config.yaml
num_hidden_layers: 13
num_attention_heads: 4
norm: "layernorm"
positions: "rope"
rope_fraction: 1.0
bias: "all"
init_std_qkv: 0.0256
schedule: "wsd"
decay_fraction: 0.758
final_lr_fraction: 0.05
max_seq_len: 384
doc_mask: true
Each number is 128 + 32 x the weight over its row's rms, rounded and kept within 0 to 255. Layers, rows and columns count from 0. Numbers have three digits each. The size before them is the row's rms in percent of the matrix's.

# layer 10 attention output (transposed), 256x192, rms 0.181, rows 139-191, columns 128-191
117:136119148144090138078131055155153120123099101136137126095152151131095128128143150117130101128159122100139090123145096152172168167141159119104174123151076118135131115103099121112122071131127167
097:203149106112205153110177117151116146122108132177081101145105165105056123073172126101162087148185073122174137105162118135172094119101153116091128081114099104105110125143122179124130117076126106
111:099153131091172151174081154109160118139137133121101156183184132124130139145151071123120100136082125129119172196103124112123082098155175142089125171150174101148055093105154156154112095108094116
092:101138157132124117123107099155161186173078190109101133187165109061134084140145108162153118138112153190187121116124150118107076105095101163132106141060159165179100125105073100152147067143161142
112:168159124166185143146121072106163093114104178113118136130132153089168139145149112099122189145158140151105082125057139104134177151158082112102151131122157129118117188100120041125098138126136124
097:188195094098148148142134106157131119136140075118094107111107101095141146136166182067149086132198130084184157154020143105123121178111158121088045081137151115136159094166176082130176134151105155
118:121147121186160110110122154153112183112118202044065160096144113099089143145081072126147050150122137129059164149167126186165115142206196116153151093119096120158077100110094156171139141132131124
101:119203135083096117129064043119179168112154103120155103114141126073117126108101138078104098088134168145178150158130159136101158147175127228193165089081128116143140117120066153156108056111133125
099:111074130086144161138131158082122125112124134130158132121076125136180068079137101114134096120123143102093117149121153180167111120131094122176129111103142120158083150135141119119140094125083164
099:097098150165104084133104140156187082128072079153135144157157166158113101176106082081129103120114117108169141118169133138141128130093211149102113154111227132148139112137148102181130137098065154
096:210114086169112108155130145103137146139129142070186126105147130149113185132131189048116094135105161164201203127100157111117136094104104113051138119186119132123087101109114170154102129133116131
101:128130092105149090142111132168133142082102159107052149189157167156212142151149055086146126075098091195159160084083141088111108086154103050152155113102094103160179098137133127126114182074138083
098:064124119132124092101136159113182117159110147091152169151125129126118097123162136168164143154186112155059165177067132132084156135096060115120105115114112047103117112153137110152121206111131117
101:127108057149152128067194127121087114118054065194102095113132138137168114116155125136111191137094076154158080093132168070101101130111165136127118138136093121147160139169126128133104179023148153
108:097177208103111129117134138168119106111106058121180138111146107143153105115144124203136141163171116041103102142162146100095095174154119133153127065142162117177127142156105059098158178129128113
103:083110050160205165206075201096156100134076151112141133113145144121105148127204124107111125144144162110128086109146140103123116167068100189104169137127129127112153138197116124093102100073114165
103:163138140096153125115153164083105148136138096126075215106160146160102107093072116186134117075127097110122069161190095115131117114088112128156163086105066113178089158211088142168107108162144159
096:115122184087143198142101100148180088126128109132132122178117172156092112188154148169155124109139106153166109142085139148106104144102093135130099159136098096151148144162090188209133106151099143
109:155102168125128149084151115067124148139140138087089138073128143131142133164112127173100101098109120104168105138118067118020106126190097191122164122113127094121113164138102103121117164125175069
105:123156104114113193167090131048185080113152087158143087112099163122169137091178150138148185109086137096152084118077132139082169123081148110118140099146105153115108128117118169122172081105154094
103:141127134075084115142146086141155129128125193051138144142159186127103056122133076170098111159101095135143121093072106088115127113130132133091092127166167107088059136123181110136163152127154144
093:125095085135156227095098099080129196173125125192153164099147163103153087126161136158093155115104151158117115064128092117107117143158126082096075173145131120127140071082155087127134153170164112
103:149098071138148145150148139154077126103167134079118131146105079101125170208135123151088185147079107190167132098097183087126178105087141199184095144143140122190090155115141096111096154114170103
102:112122134131097138042117194133162148039154119136085095129159146168147145167116127164088126098109133095173134162091122102127145123130107083156080174104180156127149097179119131180135117103113145
097:180131121140135085142119137141171074120192183108133112153118124118071151149100107154143168140112179165159109156099112154091153129183120185093089115124109144146115112118114151089150120121127097
097:102133133125128125076129143124141106084125172147119113134104095100106157105122116109085109141119162148139183131159061115135131119160176178104164115129086178071161091129063100169163141164083119
112:143137131138145134098146117132093162061126097190112108142176153147160102157157147134096133134187115141156150092114141099121098120116118120182182157163126120164170161142070112100160108142137161
114:114132139110119108134094103081127111186169070225162099058112102121174119140107142134173127143174131094127060091122121132093109151131139087092100118117163091089126093172122117074141105096101131
094:115173117156155108153108090091036143128124115132101118113144107128115147161092132142114103094121100085178112083079136144154118102095142186076102109106152141103095201101180147065086190054127127
109:117155135127114135084137160140157174123139141134174134070145135111104124067115151118097088127160152135079046129171111166169087144154155141113108131140092096093098131119093194175059168113151081
101:092183085094071164121097140160136149110114139106128156097158095137116141150152140155151199114153140089087090140161126195120067152148189112141117087123131100083088100112114131077174134135124163
103:142129133172085137117186161128112103160080107138114150113139092118155111102097128093176081130114180154182166105167095115147163145083203135131147104090146175114147061157121117123150109118108117
093:110085149174067117175129113106093102055112136120113134097096142158138103149138142148170164174106143103167133091176139122110125088155167166147158155154111088181180197162125122096151141104125112
098:143174174104126118123100156132137096080097090109126094116076129091101071165056138141117099134147111140114109084133138147130064145113144123104147188123132166131133114093112124131152169087157092
101:141135128110107176098086135126104089128155197123174140057145156189118184177062157110159113159139157137130123100134090097122118091101158131096172179105122134063169190098118103119098136133129132
099:165153164050075111175195103110116080196123145141097123074153126113120113119186126099201167167119099143109081122147159102161141127105094139141106176071156173184127128119095114122131077163082131
099:156132170133120160126157163123156105087182118085137163076085136134116137173116114133113100107141117172121134114121110095055192149143099172169138071084124138126139113141142135073115102106114178
099:162115121161175150182126148107140085119133118103062148141127138090135152119120131133111196122136134108150130165079151125157123083188050180130148115146144139144088142188119163150121140148059161
106:154106151135092074121173140122139164101144044158135133126041124102108125139113082138164144124210088070139119098163106121141098176155128103178130107128135116142135163112107088102092134172188117
096:140126094100106134165088072106117113139090080109134172108106165166114072091152154202100166148094118081221145129068148123172104113112162140095112127170154118180133146161111155122169112104129125
102:182098167143180141163126142154156175098176113049151150135094111130112126161101092103166099163152167164137094119121124115196137151126095160165164058122088080107181151132101082167132135124177134
100:059075125136131089147144097086130146140134090145169102105101092100145195095134137130165108123129158059105119109072171121130129150101128194069099122106128097127121156170104119160122088154106115
103:173149166158085131119137074092079122116158117139110113120135140085151143114098127108085135090164144153148103092141137159184142118184098143117160139166124132133100082117139089093118075108075075
097:153079057073095128111138100154134101124089177107159083125117147108149098096156098064110124055047144147182117123089128163096110099116157103095124164089192116203218079085179168130155130107169181
097:135157183117153068107169135144130176169147036083053150118128183139135122146208126116121143124091151096105130126154133145134102068139085128167079129049195136108106104147152166143064100127147134
108:076099151107128181103098109148122087167163116151141143114147114144155090091072195112168117159154128051117141121151132123163119122075146075148038124111161102140090163146103182095142177109153092
105:148152079122092095120159059171158141188096157137141148120153130133094151051112097107117098088134188130099124138145132139107185150108093158119103132129107114186143127080154133113087085135118204
104:126100118126133118152188086173105063083127106144104121104083042137148045164076078165145162069145117128150102158076100117117089152130120153126113162113148103176168163126088111108091108120118143
104:133109125136083120101175145130139236126196162146140130079103097164130139159048105043128115180175122091132140088098095136120136181157110146124159164083097141121100158111119151102103081116137112
097:140130060135174225169154158117125061116089124163094095165114182068077161152088157096135107141125153120119096121131147086104087107116067126191169125072089113077131151085160098111128130200122155
104:142118132130103183080098136098144088121149082193076137135100173136151120135114091107180187122115144118068170057118136125101060125117165121082113174114116102117139108083151092147123117171080195
106:133124156167188087186124115077072194111149115106089115172133076166113155147106144156162086126102153043163112143142052127111115143144220146150081081140141146129084154149140121154125133107096142
105:154085110134142112139182075106159116140119077094187118063165185070108069139159138142136116096121082117125103081161118129127075123131066169133131165113173081126184170156124115183161112081125116
# layer 10 attention value, 256x192, rms 0.226, rows 140-191, columns 128-191
096:132093053105135172134103080111159166149151158165093178111128071106110118088144129122165131128105124156170077170083144203156115114130156138157135094139160174087127112132098157159116123098073133
104:116156120182099166172134110114141169167088129128156121155102107115128101113142063125098063149136162123171096183158094102126098155105123125147126196152123109163096156105140060188140099127146085
084:078080132113117127120135123170150145137142130103098160100155138057137182120135096138123110099079128129153156155180128143112152221132133140097121116162086154111081107117078154199099067154141101
105:142130114146143136110174109151170120169194075114138112146121132103158082128168132163166129166096135092087172147057121133155112146124103139152075150117127131073164150094127147168164139098113118
089:158152123106154168110074100091107115158173138129106114120114120140133103113137140142140101123126125092111140108149139177185102126119089143149105160143173134108125159123071110137132115148075132
109:132123119163114173102149175119101128147133148111154135116151125102123129116114112132125114123194043098056102157164104127129149212120163120175101105058164163130109104112145158072145103193133122
095:116118118147111068153099148085106134088158095151086133076127191156089143113164175082104105125143132063184145091116123104111177137153115080190119110066161181173153098130081120116155061139083140
095:164095109118132139100090126156097154107169094113093083136111118142107065127166132110122158135094127046148128166115083144152152123156131171091173125105162106140127132111074137102108078149114102
092:092180139137106134161081181119129151176075151149085166142161093137131152162070080071112160168142145192181133093138120087128096154157150136100102173105147134094115133171148184143103106084158125
089:150137098124047134148153119137131098135161085128175134157126097123136113128106132065103109159103177155095135136174166178145164082121131131184135102149218124095139130133115135157148112089095125
096:128148123101109115094120155122117107116080125104175106150133136097119150107113104166118171118061086101103081140149165114112092106165175099155152102077116129083190163166072103147158149140160120
093:111101120181119145178123127130135183080082123105140113096127153076153128158123168157168126103155078128117133141156130140089136120179114165118151153092107104089106108109131193138092203163136140
097:155116091069126101120110169079127128115101164169097123117139122151101141151143191094147161095092078096143080166124166101123142159104129141157170081134076086117188153146135129132113144064122175
103:117136150141101140103155111150099154162153096062090081121125132135174108144093122146167135125133113161155112051078050152052080164154165103099180115114171125159129183155113128124110141140169105
095:120153076147160134155152131169128110145093071120143102108177080159098143079080144078117114137125164083124146117100152175150148122113160153117078140111158102090132094148123184123162150075115116
094:130094105140121086143114142104089136138137182137109147154151130134051179156108135170162090137073134147139107123116094085213141141163153106171225127060080169170042118128176136151129130103105123
093:120128160135124159160104094130121139133151086087123121126138170124087143137162126158204175156112165155184151088114129147116103115145089134082132186062116087067145137119106137190140128152111106
101:140171151127094135116140151113132151103175173086096166127117150129148098141122080148133098112114137139182068091114112117152121107103140091125172093087127162198139062128060177127101117133119082
100:169128169112166148154134104142139137097103105124061123134117060204195098099134179125188208168051178077122094167110124146087100119115134154172149147115126061116125172196127154135160080139122115
096:158114178096150156156118092180114151180119146173125115141136121109163156142127083172139099115132079141098177149166123061126088117208115114110168142194108135140107173114133114134176086108192111
088:125159138138178129107122123175128159146155109096158089154113106100056134073161142128069142127090113101158141172144083158125145124114115094143110137121087103122089135123169102135110157180125083
096:160120121105155114076187112157148095154074181078167120062111126143103151114132123163125084146132124120111106148127152074140113134084133148108209100164175117151120154139131111129150089096154073
094:088101129125095112123106140111123147144119172170175110115132131150129145191106138106126138094113145145140130128131098140104085222148081143129142184138096164120169127096150199094096129141085139
091:111117182090106156193140114194156077136134136109162099149138091113131123073180157093142141144155188167122091099127115209129149142109081118103136192126118144142153116147186130156139126162135069
093:113153125164143109132111118105142064099173191128107134157144093125106093174108119125063102140154174114087141131130119154143145121092084093149162128081098091086130116091111170093148106161125150
100:116135160111127138092068131071148123142147101106170201116123140112085113171133170088130110089100167168160163112143144184114139174125125165155110111116104102090090125136129165132141198084072074
105:091040124143169096115051129160125142145161125174068049115115125130156126122097148159091205139151123094150116141162072145150091094139198135133150140120100116138164122123134163098123104162125155
085:124205101068094140060126104119118177093102078158106099159155139139088130118156129125135097104113119093114097072095140077182102119081127169201142137132131109134115079164162107154148114116097094
103:117132094149128138116089150034158180141207166130109107128140155094117149131135178122111142060103174158142098117139026123128172122151080092101090134168154144143115106198102196109103136148134182
097:059123076110180102136115159161098102161157154127113131065179129100195110118099188081141168098129154131078134115123101172114160106151130106120157140137140122085123201135157175096101139202127129
098:135095104127169134218139177162115102091135132177135114128156132078131149169150106119131096173107162134133096122118107127155119161085104089158114155107167123144137048114126129128144098048119076
090:119116082083140130101119191139194121073116098108149160152104198153189102115121120125138158124121088071128103130109112169141079113168156136106114104091117106125114139186121108099110164068140087
093:104098102107145139157120159056100141090117130067092106066134135113120093184108127195087199109089146163135138161127125152122059114134145203111110147133130160096096156124123172162166152113137134
093:169144113109142144129105138177103126162180143111206155113130139175138159096068140118125135161088151158067143137104117153126139122109104154116085119083081112105181207135125154130131138134102143
095:139199138055146082087133079154101133107125115147143126092138099087146118097188099145131136138158107121157176163075120136192105184128153099138161126101100097196080146097125141086102115101155149
091:113117115142159107101092141130121160123105132136168141054067121166110096084082072150142087186113119122141091121117144152167091098153136115150149111097116127101179135094129084127116052108134174
094:155109147066122165166142197077197112113190116133095108094147130132143057174181091151101152199095143098105109155127140149103129134143115141120136073124113151119119094172130090148156170117052098
097:135098143108118096095141113159096120107144087105116146115063123149101099106088096149095152062138102140132152121109181123167124103082156107086118151123119092114087153093129127102172161158135165
092:159117142086145175173130067147133119117132126124083114145074124076098119158208131160194122077104103135125143109066141130064109105126146136143131124153112088151151152129129139116148178139077101
095:153169089125119126198174122096125120155116147159176126091069129109176139130095142135165099095122137164101136106134145153182145168040163097110150118127161147041095095088142143126139076116100075
096:074119111101175090141085103126143105122119130157103048128112128118157176173131116118124143139125146137211133099104111152166128092165114205090131166124136112108107127181147126174132088099140073
095:160187161108097094141089087131132114135171094117084096169159101115164146149133166136138118124144178153138155061156103146158102161119121119129107106166127164110138050090154121112154076129117141
091:139098120104049168102103100139135086154101085165128161103064182143160097106119154138136138152120150105137139119185158115091110146119130132127135209145118147211166163134090089159149049130145082
094:133096095156102149157138082154071117170149107122095160086183155133152085087169092125167121102089121177061108110106162131169132134178117129116154169100152159203124154145126114119086142117118094
098:097135160153135134126043133117104130096125149101137155188218100136124099124098158135120146127136164146159142119139055123107124089123183141068111144128125121188168142172118186137080182113097135
095:178080125113134131122127129144159121169111154185130115134128119086134118090138196178089151107129142096195084113108126106113154132150125129151122120062148177112136128085104129073148064161147191
096:091093167112130120118135189138169095106154163121118169091093140103124184103195130122107094143126127133178125176124160107113108132159124201073169070162142097118132142167064176128137171120077156
097:098108128156133114065136161130119103124164191135129132119093059162123154143126066121103096126123130179173184077153132145179106136101151161136111140095155125165121152114149134062142037112099128
093:167131107096113144174094163104108077177064148109134161139143142075154075144101149171131097130169101125135151158096167188156139131104097110139164120121134117094098116096145120112145105144085136
098:099114167135142114163049159142150084168130194106068153111131199139094122145158127129123170165107108089178157117151074108153147150171136156136110120151109162095137120121140113136091175156120152
100:096144082176111133117125126127161130159107151180086091143110107133114065126135114111101096150126101153152085161113070177193145098122100130124086091128154122098114194161105139132113081108172089
097:139136105156117107057054111129081115100157130159152096098125168103119090168142113112148188106158190154166173128125113155150079207199135149134148059132142146133159169138099105116128176076110122
# layer 10 attention query, 256x192, rms 0.132, rows 192-246, columns 128-191
081:086188141131159150124128155154169161133162197154142141106158072155120118078074172154110109153096139154141119147135155158154190120132114132085142146092100173104119115073108138067135188096133129
077:138147134097145154103162109109141133076112130094111126100171104057181188173180150138152085104150077129122126089132109140135138114113085096090106172190133071096112067136167133096136137118117099
079:132156067142195081198057115127128155154098134134132115151092132115089099108123119165081145153095063162164125129093105119102135075110202139141098139125195111120131215105116148109159087190105083
084:198137150073118085136096096092084101115117102094077115149128102094101151124113164126083068140176122151171126114165128121157190143213125174142147172094127118121076180134149074095121144087091110
078:149151090059150111153145100118160072121100089159076087118127183139097189119131130135093153147127121202093123081120133089116159113150095135125123165153079117194147221149090172095107117113093135
077:136155147121140115150118126150132122159052191117133152154097145143123121095085102118192088151134130106151154094102106154093171077127147128145105132130106162112183153102109108139128098113152168
080:146101114091091159087157150162142116170065171101092165128122093100160117094086165138129101135177138135064125181109100139072153125141103170091122168104152172144081053126115082095113117114147108
085:187147137158102131172117156157112160086111127107139197100125102148171141127139132145122144108098133126076169110126111084133149104162126076087119162139144141163102157171077117167117109074032142
090:146158125084180150118115100170102089207185093127184137152116144106146098110136096125152164127132121123119112154180079059155094143113116133120139086150178133165138124076089133098151136121106125
093:094060125084135134121188171146120145110101137148091123194110067180165116126158114121101152064128107096138094127121168144146135138099124124163136111168100120144125094083122151094156080183148142
091:121169100079096182139174161116188147153102126122154111103186130170128150093182165114133178082127077176106109122159121189100078124175154128086165149100079162118147150163116109124137123110115143
095:115188135117086130079100105066141163072146191125160128157149139111160195104101129155149109145127106090101090134108114173122154116160126183122200073153110130088187114069097138134138099105105111
089:187122150163094144108106089144063094134104186192099152178136163192196097169157130093085155178118148087129147147109059051120151124122172077095129140086137126104101093099110157108148113161076184
096:149112160107125142127076133133138101154112143126121182143142102186122162192155124116106078084086135125122142044134101082160121155138125064174131179066139100162150159081142106085156123109099126
095:119135134129134119085084123180088139168169063068170191081067123142139152147096123154116111075119152148142208106143139151130165142163156212102168050112126095146131122105152148156087101129089131
089:157116105121117187125075089144139160117075157071105099176146160095123162095181113146156124072122087119124093149115094156090074175174153123112190138100120124150124088068103133112102088141129138
104:116125123095094097147137158142188112114128164101106127120170074118115166116106149152130136111127130160147124119132149115137157093132063104132160138174082075157148128081098036160156163035146117
105:147088121103105149148093143104090148142140184171123176128137102112165073111094114135105148134128113098129124149132141087131108168086095127151114116097128151158148106151096101142219150111137132
105:121116143139120062173187080180179136076107132129127123129197101091107131120130104107173097112113130150121151105127144139157121169155142169108150146136107132099011100136103145093105094181118141
108:152157114146196130101122125160121043126169145105162114121173162098111108114079144161161108146232093136090147155124083071156183113136122171107114129129120085169157138161124194142142140112162087
107:146129128108108125182168103134119153115055131071089149071131174141140120128167105087096144135180154049126163132171098143094140145109141164109114183136163108117096129158201149134080099100118147
114:184112132137111136089096134114138105102105218120057166137165117169103144123131091127089122143100137113147180118110067097180177127143118181148153141138132113129153120031160177125148169097145163
115:118117159134123158133150135144075085109139136109118123146057133164122122171110135167129131155146143115162087101124179193115163105111156179179080123144167132076144118128187126126062104140106144
123:164148131128105140149145122087099189151143165199149108133151114136176098138182155096100172120124184048112147082135089147118109120097138165191154056051097137128134125106113144128166122119093115
110:078170109172108152114167108164099165093174106119146132113120158102104140107012118073124123065154161138096136116107148120091149117170114144124095157175116085107130167122121146131148135153120098
111:099221040125174123154107090150190144153109109116085116137128160093149166135164103144130163072122119131121147084154126161123147074153169066158114143108151150116104106115072211141113112140164120
110:154183183151123073128092103127179161131162123100143136069081151100101149124123110161151161116138175153082111110152151139169105049136059135161150115099098068135084112111136136137105126131050130
109:094123121159116132125181151189150174108090138153090154108101185058136139119188148135131080120111143171129074156112156107121143163060158103117135115126077118113098122107102159125128176117134162
121:098100140122123156103119094162102103118080091148164112110132067138144172201108125166133129137137114144149121145189142101148145118135083135126148110100138135092127135113161159134116122090130153
106:076119095094124107156162144144133128175127114110100182153147163145118142098141119167147084079126048140141129083079110143142169143141121172129086105131139125180198105182118118142118137105168176
126:170165151133122094062136140170132167114104069129089146140074087130067101128114120178150100104122120144168080099164102139059134155183178102106127131100121125147113133108139146195125134089162181
111:138131110191147110152066120124087115096127149165135119076173164105151104175102100140086116151112158121117152143150139091139119160129144108085160134187137164053074137084128075122063133113153141
084:059136094092146151135073115145124125098108143155095151171137109184164090085074152098109138102166130192119136102128143199130188179171144129102109150163133139135117113136170103140110189137073112
075:100133146144116172063089099168081150094147180106121142145126026137104129130108125124112136104122113102092070131132111169120129116122096149162208166137096066150066150139126149106191175121129160
076:142109139054128129099123086139116130116150154078077133140155075161154134108130173116145096092110128118161135163117102181175126135139087226067113158114140130095120165087175104120019134148117120
080:124095116077126180142134100104127143076173133130144128112169135141158162160153103139100139078099126200179094118156101170119051130144139151149103138137165123129136124137113136163089074139123139
084:168125156107119151141108118117168121177137144150106116094166110140072127100194091092122161178128176136156124077152149180115120128049171119112115177104167151144181079117157121111141168144149071
084:159105116127130106068124100098133143140131130158063108130137135128138096159127147100168139156154098116168114135150168105080128124092121143141128114189079098108150097199149128115099135169149145
088:170146089153073157135094129147107094105110127064153138145113143136112154119067113130078120113134108147173152100084076112109109137184100146154159092182129122054165107150072134140095112115137193
079:173179111129069129122165113165126146166099127152141093116174180114098087114115154087172146186085134185127073073142133068128180134127079079088124106128205123144097154174097204118144128119125125
091:128154114141118144103109160099158120128096171144208113140196156144096108167113134147142123092079104113081066102099074117117133087175149140122158121173085154159087160153093091167212095169112146
091:123102179089089145144108138106093074085060173092122115104121185102135127131072100065147180120167105124151096110111127104067173179142105184120077113135127174073124091171149132134133090140124205
098:103122119166100116120119119073120155186114168112161119167101094135167130119136144111131143060102101104189116097089166246140134092118157174191098111113124162113075141142143087134078089112159128
091:177064110158112130126134130117108109047150130177116099246132105130136114121087089082154130147139114136163123138144143119139111111144109104136106149101140111117100124120190149131147052130044157
100:206140145101101123108136137161136133179099096059127141083104141086124079113101133071138202120129163094119122149127110102073141179141119095101113130099187191088044135186176151184148134068129156
099:110140175070130115155165198158170112123076066148078146126071136178112169123132098106180155075107112060180167105167152146154136158120125131101100162144181149086128127121163111138111134108096103
103:087124115068105085079092105094120101157109140107136087110152162099101070179107097082088110102164154122133175091174131124185133151143122149170130097100193146134169115115089082128129180194105144
107:117137097087141103166210105144164099100087044162079150152086129149118133144099084129138108090099081075098104152096118122158152184114151163120153168123145118124165126158152074165106107138120127
109:149138157129136080193070142104143139137159141161134178090104132100121126152125105161107057108144162131190186157154135153133120104154146092152130148170136143123146072095155084102118133172106110
105:120123132113186148127137130097068135130146095110139180114179128117140140146111125188169120199173120188075159044157151140133136094071147182090110113158173147120184088115111163127130122065101133
110:039162163136135118106174114064067155106155107106116128148126117062115095145118091154103111123144101123103103120141122108131161169129128168110090166069127156106142103146140137101123105111085120
108:165114184126118150109090179150186109137111166095121128112104160101121114202068118155118153108161130128089067153120084123098132134127168116148095140146146140131159141139119120145127163152098117
114:162115168099141145136125144152138165150072117164142144210169110143071168107153043151123126071100175126155144048130181102092041136142172141149093092143074144106152153146162099160131121104102146
111:126122081123126152074122128125150143118142114113140140113176097076106165151210110100185137153125128125089117088101159141137129135092050162054141156132109110102157207152165159069119166114128149
126:165180101140128091146088129128133126208167187113097106102131130116140107149120150114139177154159132109184194121117184159125130133169186144105094132139122167097143113142121094145143139121054087
# layer 10 attention key, 256x192, rms 0.137, rows 192-245, columns 128-191
077:158130193145116145098196077143138123091139152082125062139112115149158128129143115129138101134103117099115118132101133222108114094128129154128143120065174149078144134135127178057096098127116121
075:161139111104130155129109043086142158171122145108152105170111137101085097146120115115181103121071170147137108098071141144078129105132159105175103122061112115121128121171122121096086145137112073
081:185137159137180182139144116142100075169157157124151163141101149114108127145096140139215090087090102155108112121160066162086106081126105119149138091118120143088155121212114110100150083143125138
078:115109184132109076133094228117096111129107102131108093087112126084171104154080161159129175111171167105114148094132124134094080126136074154133125129148098127186116151166144100135147129143125118
076:170121125178093108143118139139064154107150140078122123140158122119124090111166054064131102090109160107125106138122159068145200113150086148151167103140152106144145109153146168136041123092083124
081:118141106099165164067106132098127102148154147200102148102115199126139141150140172148112179105136095129131169132118212188145177145123095097164105091160115087146180148095127103155165073143157140
088:175172162142157130149106150177113174164112143129159080167100107161123156107115139107111181136150124109171148097133150147123115144190115106119110102157105073132108097122102154175114107115113124
085:134114119106124161151122117115165114066146127095145084098129111103149133094157132160135124080075108127123066129197155095087134113152124131174179113132069173115144131182124184113086150193155104
088:114155111087113160095133117072137105127138138111126115156141210109133165108209116104160188176090104153153190154091149155082120166157161101130158090118197150065146162119151101162129105091118111
090:157137149105145109150107127082131117139174122137133146104177070147110198088133155096118159130186113134152155090132111123079123168132137122154118131134174036192133107129119130158085134123156142
103:098171179109117147123134091142121112139174115135132141147078154154193150123132160116113141123158079164073153140131149091143178145122094149201052137150162129097118140089130122096181147170085150
096:114113118140099129129174122107095204163180078115099143111124161114133108137150155151100155080113079125071185094110170057155103171137143149120079121096161137116139092108078095185125136111140207
108:077128152173123146157140189064147118054149157145141122134142122135113170146163138151100082104160134043140073126128123055169124089117090175186176164140126208120158176111125157109100076127140164
100:161121113139108105125132141169109106109097103112161126131111112139095177128117143136124102128136136183090141225099147090143125156137127092072123141094068146117183155150145116099089120107149084
093:194053103154095171131146113151100185171084139101131148127159156101159106152092148107106137113134098135104166113094146103128178120164121090075117136157110128152110118121151134130132116153192131
101:129067153140123172086136139168150178148211100090091125128128132053104176126096101109112126095071157119109158148155130143168155114150068101118140138147168114136116169145101152101125145078153075
108:076154118122127147114158159075142128114076060105096137080150060151066141130194124159104138116107115207106116109187106136156135126111136117128087086121105101136131099101128135153156159132102101
110:197173108113147209172148121111113179156176168122139149156143146161150113072137146144117084100101134153198155195055115116135131180136074118095091110109140111128169117117119057091121101222135098
108:172090081104083140160135145113166147186109109080091070098135127149171087085115106143106151121130088168120108134138077148114133141111140189095057122085144166093117171131129138124153143207165152
115:146114148142123105151140121199149141116138129112171147116125135102077077116102186096112124166177185132158119091144160102122034140161144152100102116156143202123088078178140121140156109154071154
106:118067143136175107144098184131085171139106155067117147086158134173075104108174117077151173151102134048134133189135106077132141089155095155157115155158164134116066173096101139143109133086125166
108:141074180167169127080128143064088086129130195081099068148152132216112157144163113107135077108097110110142174193122148129180089141170116132131091120110091140154146100098187082134087176131138114
116:133118190119116121083147151091140058086071131159177165148160162147136135129126103135157126059147109126139117150154114198197183113120162102161155084189142101170145093146119070126151137160137082
116:127114174092190124157094126185191191145140100178155092096125189161109148124164138189126081123118172062146135110114091112102100099118132130143134129101173156096169134191134120159148083179070154
111:121139140146126136173085152168143165105173079177164068128109085167108150139077107137120139110131126118124093106124219102146161110141130123165156095078112144087193185093146122069119162144110095
111:146130108098106113137121120066161091111115175129127106101135127090094194151144176114175118119109156152062069108167070143130126135116160114164137115114116168147089126193080097123184113169152158
114:157190159135142078135127062182129121095151128123138130073144214142146161101102121171079146161117144159092134096139152130191159081192111162144190138133102101131114144086109089132057099168129120
113:120122135138087146122117178149080137140137103155097120086121145091125174151174142100112146202132129117108152127087100115144178086085184060121120144135043109135084146109128071137123135102113198
111:084121113198091105140183127197128121133121103137129123129099178134118167221080156122124117182176152093132123099163143081088132090159153191141104080127056131137099104152122194163085138132138139
114:147154124122166134203135152143160168193086087107102121198154102155165155074127141170159091110102068164168120101099145132134075169138130160132121120169106140147154151127169097118127083128136118
119:165123164142117059092113140096077168150101107105129099055095158173137127092103144123137132155172170146111154170159113196138178144146139072122130081095090089104164106111109112110136123166205108
113:185188108168167098127118116086142151144122133124121136143142109120129110158139131112086121145091154122102179154131102127163164142108128127091081113086146080130078175051159100137106158167127112
078:150176153074149115188080164186100119176098150163151148048128114158160141156169138136087094096165122156043174131107138123127144118086085123103175117130098078132132157106103085208169131125105101
073:151164124116180054134137119111122090127124176101116071092134140183113191093087109116078101095153123159125087089100115083199141187151091134120110167169095123160140131094100151192081175123129166
082:139054100087104038115090127123121136166153066114134093142160109076182103161116129160101139134193082176110164116134122074128136154179170179111255142140107098137089141108149130098182158100139172
075:079111119156089087109101159139110134190080104153134151085128158120213116120126046130051114144170125159158043173130133068146117111099150151111152159143117140116156178110181153134130097109105139
087:130162113146140142126090071122132048146106130133176170150115065093096104137115173110091089158077163114144145105176111110138138156129133100175115116145117115127157151108094125117180127065140163
082:105112081088097102127111140092158092108131177174143115137101103150077195141120183148192136155175151121121165118131080137079045192080169126151178141138122121156122169160147096141132094159088132
090:138134112150061129076166141145126157115139112145086085147169171084099069115114102169099202109175070116137151145141120125157127149128158118141202087126120119167073121098138135183163105123147126
083:122132078095107126198119114078193104089171098113109087118089079149076098121138140096139084089098110159157100186109095102118133160150154199157138124110119153128127125179191083118070130148159162
090:109154141183082117108172100109136106118118103184115151160107149111170104104174163157156113148160126034020125129129130111118128102083076131100173120163156141120136115106176130143160020125122144
090:151138102085170125151125175099152110093116118126072158148089132103185082189141097151138196115195074151154093171125101106162169116145165176113143111131141104132135136137159091163099130107109126
089:139166179138067151155179158131104159188142119202095102120139170148104139086098100110107146115165092167143140135151117217146121129144171134124101166155143076164154078158135120128125095156165095
099:116148134111124158137108135132158127109136100072115049047168153118124156104115169176099108123111080168143149115151129165123138112145099172121128134125150104095149149158123104154062245106194052
091:141144154154114137153125146141166089074191136112142111133140108121132072133138138175091087123132102108151161123153104100067148182043087174132109075140152145138159149148137101192057143189176085
109:086110123143191110153143126103125118086161152185154152085116151167116198125112141182124121118143074144169142116100134109116180137148086108114127116145146105070127134135152156086061116098123117
109:137177109156117109114155156137093086175123118138075212116110138181136126118082129103100140157123106103186127131087148082156118200150086173194105073122149057127103110099124077142122100097162128
130:126071130082128158099132128189166106109124116093163063069151161116092144104137117133162115149123096114126108209140118118127125128156093109098152133187132105106118100121164142178051148092110071
102:123151118072098112137173077118119144099135164155133170105107115102103137166096096098158131101154139143180091136099123096102204116111199080160114123151107136128149110126084113062159089161127074
102:151105041099154144156087145115093118101168118145089120102135131132095099091112169144156127178129134102150166071155099093160133168146054105097114145138098132081145151148123126124154152075133065
111:080197087110138140099143094194152126123123100084185100108144152129091095119115109161142091118137123165143056099168118152119105119114119145107160149113145183126129111077155147118092078077143112
116:113137147085138097145125051165067125116129108121154136147147125077091100175103179103121145095112085174069121105151102126117142098118151081146079160149136144174196157154158159132152164173149070
113:139153101137179079162119179146149081066134113079107161140075129124095117094073115156140137137099140108073162139133129119129089107173168131104119122093156175164158116088145162148134181105099136
112:063126108177084144113190107141157187083154127203155121093146140128114139121135176109133144113082112079126112138053141145089139134124048161159148126128171126092109075119112139087112162170127199